python train.py --n_layer=10 --d_model=448 --n_head=7 --n_kv_head=7 --head_dim=64 --d_mlp=1792 --vocab_size=8192 --activation="gelu" --norm="layernorm" --norm_place="pre" --norm_eps=1e-05 --positions="learned" --qk_norm=false --attn_scale=0.125 --bias="none" --tie_embeddings=true --parallel_block=false --extras=["capped logits"] --init="normal" --init_std_qkv=0.0239 --init_std_o=0.00534 --init_std_up=0.0239 --init_std_down=0.00534 --init_out_by_depth=true --optimizer="adamw" --lr=0.0011 --beta1=0.9 --beta2=0.99 --weight_decay=0.096 --lr_head=0.009 --warmup_steps=204 --schedule="wsd" --decay_fraction=0.786 --decay_shape="cos" --final_lr_fraction=0.05 --batch_tokens=131072 --seq_len=1024 --doc_mask=true --train_tokens=1065000000 --steps=8126 --dataset="wikipedia_en"
Each number is 500 + 40 x the weight over its row's rms, rounded and kept within 0 to 999. Layers, rows and columns count from 0. Numbers have three digits each. The size before them is the row's rms in percent of the matrix's.

# layer 3 MLP up, 1792x448, rms 0.051, rows 496-617, columns 56-111
103:520518525444447500582525441526555487470475531455448510466531526524531559547415491529495498492533497474497471442444489448532482519490494469409481475443594506475494443469
110:483588447512468488493487523451480482474461472429479456458577509524517562502443517529515446474491503512435519468495445485481554514561497505427494515437487508488497519497
115:526512448454499523488445460457483570465505499487486521488530501474471530489425513516527510414496497562496424539501518436535457451544536482399496555416531501478493442471
089:482521508428466483519601487559518499481437557456459500486509581526566536522478582496565445519515513452529513488489431504510481508474594533532557489391452553480457467482
117:414529430478460496468481469474487521504494603572491523420519515451496532460514524479528548510500486532443480530485451558569513535421525542537523546426551428486479518482
105:582488515500501505562446454514525491557500545488421509480525524402530513474470516515522530436517454502464495504476534461594489573509465515536472485456507471418493438410
108:509495561445418467513475432501468493486485475546516483477488465500509514425530463499449533449593510486499482503510484527514559499504519528471469502421562478395413481409
084:468519527550501575550491524509514508459399498449516505473514515518478572461442452537472490468578488513516465520467445472530489546471551483447511475425547446412471465440
118:520518571460430528505480519487487528523486494451419500424511503500529550536493526557471516477505479543525505445448477465543514472499483492500519482435448485424487501507
094:587456534409462486532490480518427463562495565547437542535492554495501513446461608565481430467460510507505516571468475458535492498452461492518495525479555415479466513478
093:554495534439515521539525493498496448488469564480443556496478529490553554485540563557587470473606471530475471473430479480541484464560491508408499488436547532440426479499
092:475470541531506516525474490474480503457419581516450455481561514513487560449487481527522555441594473532434475554504469462482502531505482460448520542440582501458409406499
117:464484466491490492540491539494544435454505546529466517508466492530526495542431486473573556478433556510415493431510448497533456578467477520563506573459463455464389525516
097:456493568438443581554508518426423561476477519529489500526465453546489475533480591472452520447502449533510473462479485540509547539488512549514459498473425449486500568473
083:479537493531486477500473551429518419536542453522606451470511503537514486479494554429524438408531479558513400527533460478542457481526514545502558557454448445501537546491
091:491493488521508453496476569471480460473496540520520514415538532486495468564479513565480407493515473520492453559523444452510460518499456480495503505481521490510507490496
098:492588489524503494533488465516511511455449526541509513470591594461499574520445543469524457504497489548486478446446422447492448499484511438458545503470599480452467433458
084:495495501512500502610504546427485453480435501548494422429539502523503524472472515527549463497531466526486486469472443497518494514504503482416588502513507458417499477492
110:419490543478547519454472596464486485481512402529551416498496514434480458476519563461470501456636481522441493514539523529461524496507483535480566455467514508476426473469
118:515519501479504586529388441492533489464490559527470526502484440441529475422435595519571501392536468477544423503419418446547469450478458491397550447536561486438503501510
096:500506491552561537535496521472451454492481427571528538521519472562501602476392471501519457502485548487449527490477531485499528514465551509462491561511527510516495522487
092:496561567523536532563489518516478491495434527499512465429527545493496582491445517513501527506511508524462451471485495478521472495520532475413545455464598416419444503447
109:533578494506509467501547542501481509430486491479493482482502588445507518479527579510433430458515554474499533567494465459516509590513538522468526495510529468476524494495
092:557510493497521460566545485482452477458471534545440523444523520506521527463508532505509545508525484533556466556412425473564563543454598483434563536429530428416454508454
105:496539535546472535507488531538454534498502509494488467442512673506506507478478537451448440448550507516471461517519435499472564542515565545492482497474515497445518532464
116:443506487523481442524527482514485464467445534498479501519484488460522561484477515556513531526526427524464454510511505542531448492555527531558519471448597427432495508511
085:444526565460515550613556477467541452501522554518524496493531532546536496554487492480494542523510566509512504403526482475515505496473461451474558514478526476453525502483
079:484535553543426562551488478511476516465417538481546521443537544490484543490418503549523524501589543541528466491506439488587452508481580504457472499449532440401480470510
095:526592515464506515452546449521515521518478489485485433465504557469519487504586521578554556452472535515494528403538461463492509458480486505504558509560517472493532440538
069:431520512534442567511523565498500542429447437470526510566475494488523493495498543445483465468466518551494519535515474526515529495473500537446487543430496453470487507495
109:464540480498511447503451567477553504492505477555460512480540514462544509425511562480559545464545484474510437555442440435559429510510523478489491527512544481464465511498
083:518491394501445484626556552433515466519429501500471517352494529519473517510525442511500513534510557487545506483551511509563464544492562466526467484503541470488481472481
099:493507552463492489528442509535488522405452458482552486529461561546581559458524585486504499512543505598562465522479482457487533525549501479456468488435480504456517477470
105:559437519512483513548473528467576431538454513435518448444534565523494493504498451489506492517493423503563518472481460484505432509469515434450499489452538498454462445469
102:487522488522504524461514539486489490528480488513525547470508440542513559444477531515516532547476412581448589477457456532494435456510515512421480547434523507511519519519
111:489473554474445470524473523470470506473511513478465561517461497442571545503518590472510509470556532477524467539432500501555563540528525528494490538460493449406444524479
093:484482509488455592619563429555556564433496563384399573535492499471553513483482487479601548456517532566453479482498484480491565497481546476528506500484433483462535509557
120:502558516530523537514443536480486453559503484486442490448466534442561510461484546487496475526580493512528462551458429457512497528497549561523519468476520522454460466479
090:603548510481414525564510474457482469456423496475486530506528527492547541484529470492482515525589542548566478502460492466516544538483558493460571546487509500428428475488
103:454461506484496503560491511499475490478496455548494511528494510488502490489491549517568545396506480554552428524443415434503454527498578479469524566424557428478411475535
081:556544533515447539594490543510474496461435532475513446382545535558487510523483511516537536507572483503505407528537483511541521558457554490475555489491576447450440456470
103:455504540559484498518506580496488475515485469524441465435521506437535522506500479502532544412561559514472454472483412433516556543428515534426473508460552509436513534475
111:500477505482507485520477607463519530457496446476479467503485475442495534438477554514544524471536560508400447500476465407553491504532529541465544497575518441482463512407
108:460492512517519462482492462552506431487505552516484557482478454502566497500442484503588477483488506494475460474513491526495523492533442509500479480550512433491470491518
115:488528512483557526488536501446479496474516463501522482476527474499448499420461529537498570517568457533452397517458476498540495498534521532478508471442629478443471509478
096:493565428549524504536465468513477485473478571462520457520488607481469497466388513452487459465491561534496475499508523504498557584441465493554496537541563385473502526424
101:533549512451496626566513473538450627485444522515413527469531533551482559570517476520540515507511532505536483538517484529457480504519530518527500559498439481461500376502
094:535516520435510511556428511505443487567452534457456519453570527517521506510489569520479462419563478472502475552499497510510530511529509549412523487475493510461439498491
115:473540568458502519608489443512567488473474526529465503490498547448518576448490564474513525469556552489508469520480417494512492570499444511529518572446521427422486527468
112:554487508542510498501427417508498469461515536548540517539527503506497485559525537526505569402465446499524444530535457448583518531452465598446555528495482521464476463455
074:489518538439577476547516524483558505469554481517569485384494588514528526484477491472528508438522501538585443453449501465558527453487474482535475487474504476501494520491
105:461543537474466468479516543512562499469498474498434533495504573480538489449506487575423481469557472515477452532429496473596525535465570533545513537411500489416457517468
081:491524522543538564501445511454491480531457486516549417496433459480492574457542437552417499446541488555497490484496453482438539473504504443473445524513615518459517472417
117:471517603520514433554513515508561484475471538478455558521525512504494629441506573553542405455519518463491513536482488542533450515488531446474534532491484497442523567490
094:583512530510443492560519412588472534494462538405473480475525568567450516443480447562493534488473525528492486392473522511486527420447513454481457478530513553485494485461
077:416450499471498548552511480461573507409456522518484449429454422481465525476484524545520484529475482584473534497550526495504515513510499479485558438494530475498523488538
093:425574477446488487526560508525481428471505518515504473398532510529515512543477486473513514421554569510532464500494481489516555535470603519506504550527450444454487459513
084:492492508544474560560476528509488472472444543495520536427533528471520575470465495562561526505567528497479529453489439480520475530505539467459516512407508434420453492500
088:499536526473443536570512515478437526486443518499525495456562488506512558418424508487455475465524506501568454500509481440569512490484511478439577477455540450427368509519
108:452519500539515569503511518482414422535481574515445530459541556585506512516444551532568504437506482510541522488459480553575497487441545492457465469476583475488461576534
101:512504535418545541542443534512535514446506506494473485472557606520501510466544477479469505457494483508454472526509508428507484485485530399484498460493513561499496486505
104:566533472486513520437467445549567477540471554581560500484496533487536594394430546498512533451566537511466468501456476541489551483515482465547483510557519467490437533505
107:512516513443548551529496617481520479521501448536486500486537598435473508497544498492476501434544540501445495529459527470515519486584449465488498544491509489492477480492
106:499534509485495606482471547503565496499488486507512526496497591494489447431500512499549475484551465520442455480513428426523531529463463519454478540475469494460452522456
081:494518475522397598557544430467502505480416501509441534432516448546519561456472505552484530472537536544547470505495455456506486532450511507441575501421517458433486518482
101:495504450483511463549505518457505430469493531560552485518576491493537490497473548567566563433522451560460499500461508463634452449551533479468508526483536530466478466497
110:580540514491483492510374477483524480525491500508458471498499563491507550551443489498512485468523528552506468563472525519514456492495440457449493516456576479505441438437
096:545472484449545506518503566478495487480504509484452435510524521466470568507504435475536504471521633553439491542499517475500526557512481483477507569478480531527532423510
125:448538524456545497518441519496507457481477535481545434471527577504509508440502574488481433443522474562480489536476441493555499438601523511464459551438507476452411501472
093:475500608382467524549505492522548590494492505426490565447540493554462534501438500486517433509477458525492493515478480491549440475489449470409482421422456450491493456513
088:476541589450492507581525547477455455514475467497497468428557553467492555460482545491538448455529501539420486460472456514521497488515509508399553483537508489482453444541
084:485502581503493524591469520484448491434435522503498511440532564482469540461413511488524435486566503517486455508507416470525492529510520527386570481514525451422449488466
091:481521519410540468541497548486464487536434509481515500449573578530483524436548479551504461493597486530504503498457502508494493529458492467377480500486489457434382503531
111:472545473487485447553536435497467490459458509485529516470542528562507515505487514475575539489547495539526452478529492531525461527485496510412519395440582449471477522476
108:471490560512544520469438556472487439539459483559541480449535581485512465499520542485454482476503435510420470490503469546491500480499515489439530535456563420488465490500
089:565486476462525524599569518490443518526491533420532525489513518510552489493578539390522547465528579506464517521439567467538521426413494449529445550542441527475486470518
096:461509529488471566493506550539579464468541522416534476476529498475482504540445536461617473478476531618474569489536498528521412460424544467453496514562475493487532548539
107:454478502470481517568441500445530466452517486509446543491489508470542491458475506484457499451563531497548465459438452452534532556509558429509517513570500497416447474579
107:468464474499551509502414555465491465515461580508531445473587486448472559451497446483538484433533484515424402413502532414475496477506586449496524483515519507492508505440
084:531542575558446510641468480497468491482413557486511507425516477479543554472461492546514490534576565540534440541474443436503431580467524536470527478423563440419455454449
118:516516449488477495571520586481488471488487483515523496460548552506477439504515525506468517428515541497450454491528497531542480532410547533454487523561504550484453496440
103:460491484539500445564504466500479474504467501412475460464513520483504494502464536522567509483513506519601516559458478533504525525527489435409537479500515470394478478548
074:578452558469488590523504464501455500430446580513576567568511505547526478476570545465493461534520535474498433528512472537567509522503495527515534522488484492429494501457
093:492479440525469457552472507437469506476470488507509512488461451459567506433531487512525520440532499541482498531476441457521509487476498456495514441440494444447498538519
105:506559504494533547440540499473404469435453455553442508472506521478452537511483481476491501481539491520431524530451455480555462457479421456459470478508503486495483452503
092:603527574470476468512468502485526488455467485430487498452588556477507530480476431499549525507592513488504474508498450556494515480480514466460497513443553480453477479463
109:500448511467491406472556513499484515535509512504539431452536494474492610527495527470501523485594462536512532432528562571471506499529520440511494509474538482461515487502
094:498557502496447495590498493532492502487417575441452488464526570559448526472449484556545471505522483503542400477445443481503548587515512462481508493467540461426505531516
082:529530474554483487491433498539550457528490507473485458482527553498458497520482471521507546507537578524508465507512459500466513436453508464480530477544494426460506505451
085:444511553544500493488542469523460487473551536544346482335538475517498511521505536580484554487557463543518510522456473570477520567552553457441495476481517510482480475522
094:498423520450492446572489553521496511508420536454487533487496500460491537465422477528434519446567515496459441551467507511482471488513447492435556516503528456425476492473
105:498465482499483523499504445484537531429497560466437514473496505472485586486465436553489557393514546549450478582436494540480549469483466415452506549496453550476488479435
098:573478439490542537504463541488449563500474506562478446596493513474442526481461485481479479475547536436458490425486547494500480464524468456453588569525499461493513457472
108:467520546539551476523538489471464550451448561443445552449516528534509474513478528420476595440507434492510507507496542456520550530477408509532462457480585514458484557515
079:508484499477428516568520506494515552475420510453532469482523553502528485488474492540520463445566514530535414547515441519571510524496523486432511535478524459425405480506
084:535477498491423471591555517476492459544458519459508453457548533480496516497506489486564529519496508515512474510507527515599524512489541476506541515489473425444453506499
112:522468581464517530467463490487482425488486506499499458451491566413545462527454578484433446470529540560531524504436458525522444480458498538514457555575484461462444469502
089:551518444548487501503408583463506470518464499526490442452525493451507513409531417493421537558513536468419439578442513487490497573525508481421486528510557509434434486417
105:396507517592508440535472529476500490515474534511502527392541439539508509554485498560501580467568513548445461525484456455561513535464436490498498517519520531430448527504
089:479511541542470493631489553511515490524419585546509499489502503494517573467417494522576462460546504503500446490479511528555494525491548474437516484452510469414439504522
092:493467576458485553501479508531539483461524566462499534535517533524454508518489462502591522462493486495494463445545488485459478500530525420534562505498476472439491505482
098:472480528514468581469429478481510511521520570466424467463433521448562477446464502459478514529525574577523525493470511504525495501554494535460516521519569503474527508393
106:502529463500468493535540518464519459566440405417511431444506509519494541504453563550531425498468476454548537415526515516547478527466539474490551421529494430459494508507
084:465519472511464454546447471445521480487491509486554527499513440481544479427457480518490465445580584523498452461504453467483458535479564474539472512509560398457476485522
120:418508521506506476524471535493462494558501491516434517493575501504470489494550517541456486484529443534487478543475457522507488568462491525506489523560490396439474441512
120:526458488511499476544484549465507526481505505475521430483474581437499532504450569448487562473501496497457505466500481568530546492528495527452451523538500484436458538451
081:476514495528493548543480489474452516460422551482500542459504537508497509472494513524505535437589523521502418527518459463538503548544501540450526482463586457417493425491
085:507480532495536515594455469501505509448430517472467506465483497526510531462488483507472440481560524501589445469478466503516491589560537478439566501443571459443495460445
103:533506564553445510521450445493548469485459543552473531552514470468520507447510507582491469415481550448557524542515524537463491490494454460425578501436540399420461481556
094:517489543479533513549428525498480494489496542511478484425532546460503501538430535523520437437553481487486406509444475510512491523497534536407550521468527515436429561509
103:473532481510506525545501498464452587528402512515475457479472554492497528534540455412441509461509477480438486470534502486498509578498503464448446580447556503467526542509
120:494467453537535484439420560508531507510511514467488492492500509515527448477518527491548587483577473473523455501506471469493512486555544551465473452555531519450486478484
115:516482488457434480526559493526489444488475511472444520485533557496559544547541548500486490478502536535583418435480407501520553478489550497514530439482519471394473553456
088:543475548531413522517494464454501511530413529484554467489518565482508507507452466492504435494559447504550414475556489464524507560502475469435554486450535437396424539457
087:570475533538505505504485463489408512490448507547524337467547611388560523406478480462543500517533527563528475495460463557475505484499484447483453517423524500494512475443
101:518503512510510546521512482521504481504433501455538470467512528541466493525428540498486432515486482471554522487471489480538437472423398531368565524560492492482529455492
107:538504503426528533531461460524493455476526493494489523500521476480523534404408563555518517479586472539447463483461486507573391483542571481495472507455501492408425465483
096:508553602431518518553511484538451523503429446462476508417515521505459498520505443449454551504525485488504454408482522534531493513520469523463481484531524425497488532539
119:460491470571466514462479542464491476505444542492537482470501563469480494521491454433562569547499536476477450513566437514517452532456561523491536555515481464476473582474
092:551507512543462453549491474521468484515416469446503486431493470508495543518523555477452536488487504495522460553494512490526493523529485512431587558557594515469537486473
092:490580523522473552523459517489461534508427546467483475387510492504451493504404536517521517460607485566495456506509450493523505498477532522391551466537545458404467468525
112:484528557517508439542495458536508455423497530598531603546516532496552531517464525554547493484483520485478490549480500524502495471560525580475560519458522448471477544560
# layer 3 MLP down (transposed), 1792x448, rms 0.0379, rows 496-617, columns 56-111
093:538541510494427425511491514518483458465441470545522494561458594557500466453477488521480484549483447431502514489560520460569474514483542463533494461615512507530403523513
107:466535483480485471507474534496528504485470538437429504472500491550488530498417430476494514514536450441475500503506483516489569518516479554488538458494530494528534442538
120:498455494466529511476523495467540522526477497501381492487527434479532498517437508496476514408475520459478524504580540538547442478612503468475477539525534512540516548521
076:521565482536474543477491574460458528470497388528493401541511495531541537532515384474463580471492584540444500518502493503548520494557466494470456578467537574523489533469
114:491457505460439493540456523506539511485565532477528555534487538496491474491547484482462535491522485480467523518497525501479532484497577525491531473487475443537489609488
116:378536527539528478514519515477379526454443490469538406464511445529476385506503472514551472478412496466554505431510521467490503527510503585517528484423501470474524596518
113:478510532469523572536496500477458506517467467493609446472499457505505471505471481480462518515535479553489529467570507539466459459512468472526533471503501540403564479490
069:459523543509484547554474498492444465490436512577488525446551571501451508439519447510502482503556522551465490521466499514543557533435518521473469478436533503398470491464
103:494481485554527527410519547504449510548569588510446499511463570464516521472489422557496558522530548459453432546564583516526528565470497549506509521505480509527549445554
077:571521546509543436554503460435536523552479447523481517513494580433450522404537581457501479431474515518489489524485522465514519489574494518542509452535492416486419518520
110:516482467475479596545460506467557436492517544486524413529486503491523500501452591495481474514528466483391496534483524560471548526519479420545541461474506477511530517482
094:528420570516455448499498501482532475496543444545532537459492514482426554439480487548452494500521483527464477555483549503526488512448463498477469556447493474482447471488
126:561496466501503476501392506536516580491491460551547473543526511440556529484532505484514510493512513451459558511459595477475505560530480421501502459535526536464474476520
075:503479479552437550506569551558551483498464453494506549503483527484495471522524549502446574534520484484504489497555483502505473479451521522504475484461387544402544435450
094:434472506494385559503544467465419470500446550516477483495486486459490576530521531520501493558504517517550566517520513506440458546394439453454512490493501567427492456504
087:468422493495502544509536517464487509539551474507447537526438550479484508513519513522523493547561501481522515477594553556371541570424575468488589570515468471535579599541
086:549566568502504602544487507486461509456490558524525542425476517496537556441497567515548541551514496463490407440447507470495558494494464540428496482447513468503419536449
076:473494493484504490593523558461506476485510458529490494410530546484473489480508459486534559526480476572514498488491509418573506537490487503420518564479464498425424451461
110:566492522491573552460505562495492518486444535520477516490523543514460550489504548523514464498527514536495489563550527434485531406532492497519521527473472460519466540445
115:502574519499571542520514493515522499447494501531494491503563504520449529534446515511491472506528508544566496503481433440563549488442463483506509543500547513522530516519
082:537411510494532440533509483439476464445483461473524508536507507482603544476556450513519464508529548527460446449388515550536484472510571484520459443474504494540458538589
061:489538561528484539547504555431477459446533499468534461484485482474540538470502489462535554532503483538418509466479445462525505532511500543514535499511508498459524469446
098:439541481575516417498524516468530494476432465514516509547527487493576472520560549547468494456467453435570472501508524513494504503494548482539520519463511465544505529615
105:461568516546558575583496492472422451433519564575548536458582564493522556557460466447512531507495466502536491458510470405548506538449500499522576464439514419491470507458
111:478490492497463523518467473473438524425472533497504548503448532473579584551512644522565492463485454516514482497505534534527479529434358496456488465487562587567453508501
108:482569522534487531457502489510487594530521602478510574537437428472473477469475451512503444495475495552499468558482503507512476500545446581496599425507617519538479504519
105:469511443521464529514518479461524521538530369493498500419458440589515516498512434532510497499482435439537429510482532467481500607536470509530478585496491484507523513594
066:501570547532521554509489517484464493506538551529500545426502566468511561487461440535575500512529502527499443506463451478530496511460521477407461472422501455474456453490
097:494447529532433411458506451447511446532493533552560521399545481507507439550527514495526527516483413467529518480478549555556461549506519561507542523500494477524520533543
087:540480485481446426560493417515504480561500572512446579470510508449499479502505465554526576437536448490460483514491586493494492549441464461434446534507560585498527486508
089:524473501531508551451453471456509473434544563545497519451558534483493506534507495478521517579521562477589472501508453423530572521512507476505524444455496527564440485555
080:469546542495475499480489434500491466467526487431490533508522476527530448395436512500440471440595501518570600523439481521499489467539504495444506538438460563499503572589
096:472453486474488535549481517510466530493458482538526531488485558498502533466465540489583497459522532526541487489513480473492519487546423503511516447506449449578519503483
136:500537495400462535499522547456466493465498503502529528463509514582421508396488465505497489464489514526447522530517490471520520465492520489448516532468539465494443492548
099:456487558466478557468455481523521445521531503505505529517511411488479469462430497466500464497452514546497565517453547554498490494466508499507575479492447421572509541461
105:521509521564493478505485551443544483555543508525421453490528462440528534516535519508501508463548548560419534549503574503517458498519459491461470499473567487359405529507
084:547514498520455524500487588535532497531551573504519473520473521549503483506498452525511584419530548550478543530561522535529511521539499450506418510491489488468534533545
104:556539505524512383441489501533585532472542513466537506466462489509445549468522552502623493470508440473514428522545457552558584518517423562497570496452563463558465522454
109:480538509499469487539506492463528473464496568537539548414512500480537538479522440504509534543517525591448522500457511503556527501439490489443495529452544426443470467526
106:482532524497571410463578490478566419519445456541479440541448445472482492521462497543556468524487526497504557506542459532550470436489553454562576494485459445497616540563
071:532480529496548543526506529460459499510637525551524496471542548483453505499478481519526493533480475531556395503480495530525542557430495495464506480513522459453480469454
073:503509553512443481526515541508502473492500479497457467472477500476481495461486510493552521470523516481521454508483499510553502490457517518487482509471477517485531508484
114:468443465489553507501511544519518430484551539490535471421520499489514501549463450479488540516451520461569574560410566494486561467545497457520576556494500504552523494544
116:467575555553456441520470439487525550434494479536492530530494424494490479485539533463486438479431529527542528472496569485543446514484504476493542461514501507490566471475
109:509479533530502544494543452460511523428527465478516495503482480422475492524476456452559462531463517453499516522485498514539476501461446497439473494449481420483477568588
085:505478435532453442450482590482532472516482539541578474499436539543451511573514476505520550521533494530462495538467508439490486549518441498504508578554563537518548523473
095:511491502450535490521527557500514537555555511540477582441549508434489544546448500487477474503544517549473506525535461529497528510452543553454472538492511560501602467441
114:501463547476532461530462537463508471551489455444521498469523564469457489502496517484479479501513428503431534477460458487502455525517586501426496544460452515509462533467
136:472526537468528503587459557465525521459550447462575479499471460523515478469492576475471546510524561540550511492445464522490499507489455521446420487540473442433432521486
090:544491472418504532525445416571522552489529514514491559447436406539548508509437445561522510572506476483537518547509451475543419504425512530466450526511509553414542468489
082:559450514529401520481475473444538493516540530494522541480458464503535556521484502500444477502473440581541478495501460451462516535500467493494421477535552551477450532527
100:454486473473542425554483409527489472512599487460497478509498517528521546554471526494461593546545495542483421488478587547478479503523511481497527552443553507476388521516
084:436494493528470480470615492477420480508507512452411464506508440505522507476491441524497467454515537448485540444496472532494407544466481588501492577521472504514547518565
114:468523584532508557549500440471539556500564502485454498458532489451496463456551525552548422494459525419513470452521532553504503489474466470407574544508603598556578568457
093:511497487471452495489514460483486496517487528500507540511572493536475509494482478489548492520496474472575510524541445410515405524457513588481515463521448482449553509587
075:443427500451508535542462516405463446503534426500490469549524502464501488515461565523502560470489516507482548552520510520441486475438586461474494521603515536553504533485
078:573564551501520526491475459513463464505427553464496408506509535471526539476489554511541531509542560491472510495539458568491536514513493466469474478447563547492492506492
078:506539497540459519549484514471477536470573528523480518483550528476524526439455503529544567515529549553442442452493453470542481501471510477479506510444525451445501467473
081:466581504492464525603442510493439514459514547548534535444562513434490549412442501518461542503468538530547459523495490431571553515450544489448544480487567452419428507494
103:506480494460528453581493449504473395507564538480542518460503451503562560489493557520501488507506493469591520590424544466461477526504526483461462465515470441590452562526
101:435426434492488523494515482525536550498588509442527554488478516457463460466449451554557504447501442550513547479475552492456510536545493568527560544469518415541531450510
094:455483509523571563597510572497544558481544471491525611446478493466553447482535409451481552544543472531527499485595521528541513469523472446485471483496446548570490550516
111:519504489521465620507491461455544449448522422477491382466536461498526484519468521476548496459541459508510530459531442524552521480475489478552414430520515459557517435469
082:491481527473462525529514502543494598428527431514498505440478570552495519416486521589543567467529465521543519486453485435562570526570540485506458497498532462505592466497
094:542503454547463487542495474442438456566539548515460569481526537410461526430496448568475557525536461492575481522445503478553530496462493492523520446480483461472459469569
083:519483499454544517475441546556542556430490508464460539472526533515453465485445498509471485546517479506515493516544503491479482473544542498509399447477502461541500470508
101:436517447458553421531441547536534458433627408427475541507509487515510484466447566465489520513458470431457532553451561500491477538521498501489474494412464488589531534508
111:495494464517556558539551443481473511506611450461621559460512525553490475448526432501490538506544486469496456513538486495556489510544523516500506486524483461514457443491
141:491521520466469430454555544556521520502488509492488495520526405492497547428476545559482567484501447494555483512543474495538542518550470507488429542556494556499512491511
081:434517559594560521459504457546519528530524494528468528510505504450507535393515452533455511541506483483476468495456517553523494497517501531517528486511541457419477537419
098:513492513489536544595503494488458510478487552523531485398552517472480576503450513470537495509527479477554435479505458514520517533439491490449528467465549398454432442458
074:506508505507501519573458541467436490442566551486491484424588572496473518466465481475501518516583483537486435508510484486564542557463543528418532456491533393454477459499
097:490474502485491438534463562497485517533501458468535494446493502539487460428532538504480487534535459498412553554484472484471494573501525468480429576474502520488490479531
093:441574510490554586546495523483514568468484447501476483437520512456502523497514520536458492528488520489512477497470401540594468488521530490486454486508487592500513526503
099:450549421512464475521488421482486491505465477539538558530487459497504486535491514440604486518517518536522516469500534547477516472527456471433512501480569437518413531521
089:522528522601386498431431522428529520519527535527470493539485516466494427473427476455519479513511528404480519554546536524481464575469526496479509538551463473492492515475
093:507509395522470485520531454471514582561526520509511488485512460537508500394494525542440450513544502456527559510475477458523533519457528519492508423449538534488559557538
095:520537478491484427513522535544491531477596556538513542520518517491510390533527524490456471483437497459526457533538512537504505529564531546566497457463414474453533471528
106:530480547503463482452395364508474535521470562521459542445520544494472575421521477572490500546497536520538455496543540534509521461478572557527476508476478564470459473522
074:527541540488500517605415479473454513461519520519544537439508541452501534488515529495492486543549528574512478521501501410535526573481516485447512450435535431461420485442
124:509463496566499452448535490544461469433568477499452487497451515532501497552577492492510465589475476585509520467532434503416518426518575522546485489526512456451491475464
105:606522552498506448444476472517451471582541549493515503463463461482425482537482499462574489570469455428516482471452456544568507532466521480510454447522520494424482524407
089:560553470513494445432489456495499481503534465519532534554504539532479502517480506497561563494463540542527504568518509425454486524521536533483499487459501498556472462547
085:526511560439500553407435427457499515547441547496598523477450471500497488549474513531564537514585553519466479473515542496477504586488487522523436554572489506535500479489
100:495471533517446462530472475533564463488527481460433463531511470514507560568542535512500500467442529500478491423486557488420599565451519506505490499477494464524546497486
110:537480550538499505566538517452465446457535578532533512447520544477496552495463505495554484521546548445490491565474464535513468559444498477443476502460493450430465500509
102:442524461386496494499507548526467515456457489503508492517496454510489525475457512495454541553475460454529526473521534487568570528486431486473512443439527427534507474594
105:459484478485525565554589525540487480505503532541491466450484544484489471451547463510468499478521487532473480444466485464494547521573497475477478527534529453451467468468
066:418450575541431515551543475490477476421537508481542599491480492555522563432531544547518408474565540504488517493493478532467438509562418500487568496487453557457556608417
082:497528475525556537511466490495558566500420519489489486479488469579509514474491483469530513478518550532489553463584431479470483542517498518480491510458504547491580413517
086:535470508514521526536508492465461511540481565485561510536543488505452543518511458530483509493523537570443471489435514468464491520501512488458579493452484470429516448460
100:562506514510462567546509569466517505465517557521523477548533436467550506520484456517497511530440493574454476494485497527433507528453496483461496468505481509452449528488
090:496481544468537544475480509530517496506474508462459468488471487528472501449464520429511488482520488446562563487496453502516434496567426512509479498508439583589533442457
106:495533539507530503538476536483541458459524503507518536496497484475466514514526486483540508549505505395542555541554493524580483544525448528517535517559523482531485524456
089:528511530477515501564516564452485496465489497526517509404571534470494499461518493511539519505523488482497464462527526507503484541504502536434424492473524440400493499475
097:432504480473523465573517563477478509471501525541476487450514516436463536496435484468534486488514487471528504457498491546625477510492472530467430505429536450460430477452
102:543462587527466541444440525532539583510449470507418505466541525523516499524436514518431450559581554535577493561494463526539448523504505503526432577533551532551532499517
102:534477440518500462503489475476532467495477491537512449479518516534510521511514439556435518508475426435547567503523493497438510525553513493495530490514467501539491485440
091:514559536507462493526474527524509474548486464565478523538505527461443542427513522524581441470512538459512482512519478451597444522510513460450495538428481486509529491393
088:527504527489516521578490459436504504458533503532550524443483519525460489481508513474582472462586476534472470483520476488548463566495481496525530535408509458455463532439
093:512519474528558427445500448500505502527574462507522488527532482523484448540516438556448530434437476484480466539552539459534504502544546508586471518473423447478533505536
109:530501561505517488481439458548461522592590588465503524531517491465508519435475529493515470499426517409572474461515469438512485460505541596510423515513464549477471518455
109:454534559490488417427488478557544481538564552457423488460480485512538575577497489409585487449525572502471507487457554517482518483462528513453457538528558487462496516445
076:493529551485502488502488487497515514502508529485471529491438531558557548497480517531575426455446523485483517523472454514430457536509488520571563550512422439499563502477
115:450576469500535519469546555501426503541552520474480501566511477529541464494441525399526490421505528490473507468493546558456507496426548473532514497588456509525538570501
115:525509528534557467538539517499519489459493542481569471502467537531464468513465487446494501458499436442548532470564436490494520507526484577440519517462552455455455498453
075:525529502477522569537459545489485493470583547480568511496516515517543530527471400533544531479524520554501448538503500464535530522516517505453432499461531441454458470476
072:526484510470509546565432485431499477481658536509525504449548463470502523438517447488519504531523530562515440524463463517522532538474531503502515493418540478425459466520
093:504487536502511562530505506444470516560528519523468548460442516561529532537431484511510544500477508455491518442545550506597428526437512479518469486436532471545520411480
112:436503528483470484601485571447499427469637531525600544501505518503520535468464498466537475551473446529506413494510457499488488493457506516441507486471536410480456536510
086:453515523474517416432443529507433452489472558506443554457514484479550468445488484493525461491464506491486562438451483537519459485552492526528405545520448484527496575546
118:512524496508487461582525521500455443511513401484538527511555412479558523453495587493464520500502500430497477490505451472527527544544516512434454504445513475534507464478
100:491513534395488459424505477512512498472528524515541473531564474427508594494520463494451471485517550481452472524482491517495497523496514529476491484504532524457538491522
108:537563524483452550483439524512445478493524581536527507473486482503530516455457531536533525460465462479450482512500510537538500573518501472504499555411526458484462492466
096:542505552539480449522514585507548446521424557488521582503509511501470522529541483486465495548514483428575567563537492466490524510479485461544483458497498495544457613557
103:515514487483543496524471509548502449528501502525557495539515501484518491568511511458568452524483478427499498500517497455464480510466489485509514601519534463486648466471
111:551519606479540511521493473498545507439562434537422488425543520490509491569494533526483491469531568429467477515497514539573565402519557444427505489519583531404507479431
086:462493480558449531444565475480480471449517510504497451575506502478414510494458439486512521531505557485491438534447391540547488519530439475506496543519495526481583536556
128:494477512508524513506562525575562520489574463469415507506496483453461481448439516530550557507488531524511480532514481517520528533440502498502578539520522531560521532486
067:485491509503435432502555499559480550548528518494538511535557450569568505520526463569467538507466499429508553569520454513493468432467469468490472508553476571417527487465
085:441483533515434496575466500483504488487523565458502518481528508504454504428433534546571495587569579511465521558446444488515520557500496480497535480429530411424447491534
108:519501459501467468498568476530436566491513508542458536519498534492524422523565438493523511527484553514459457593566524520495500453499457482437437481482576528485511565536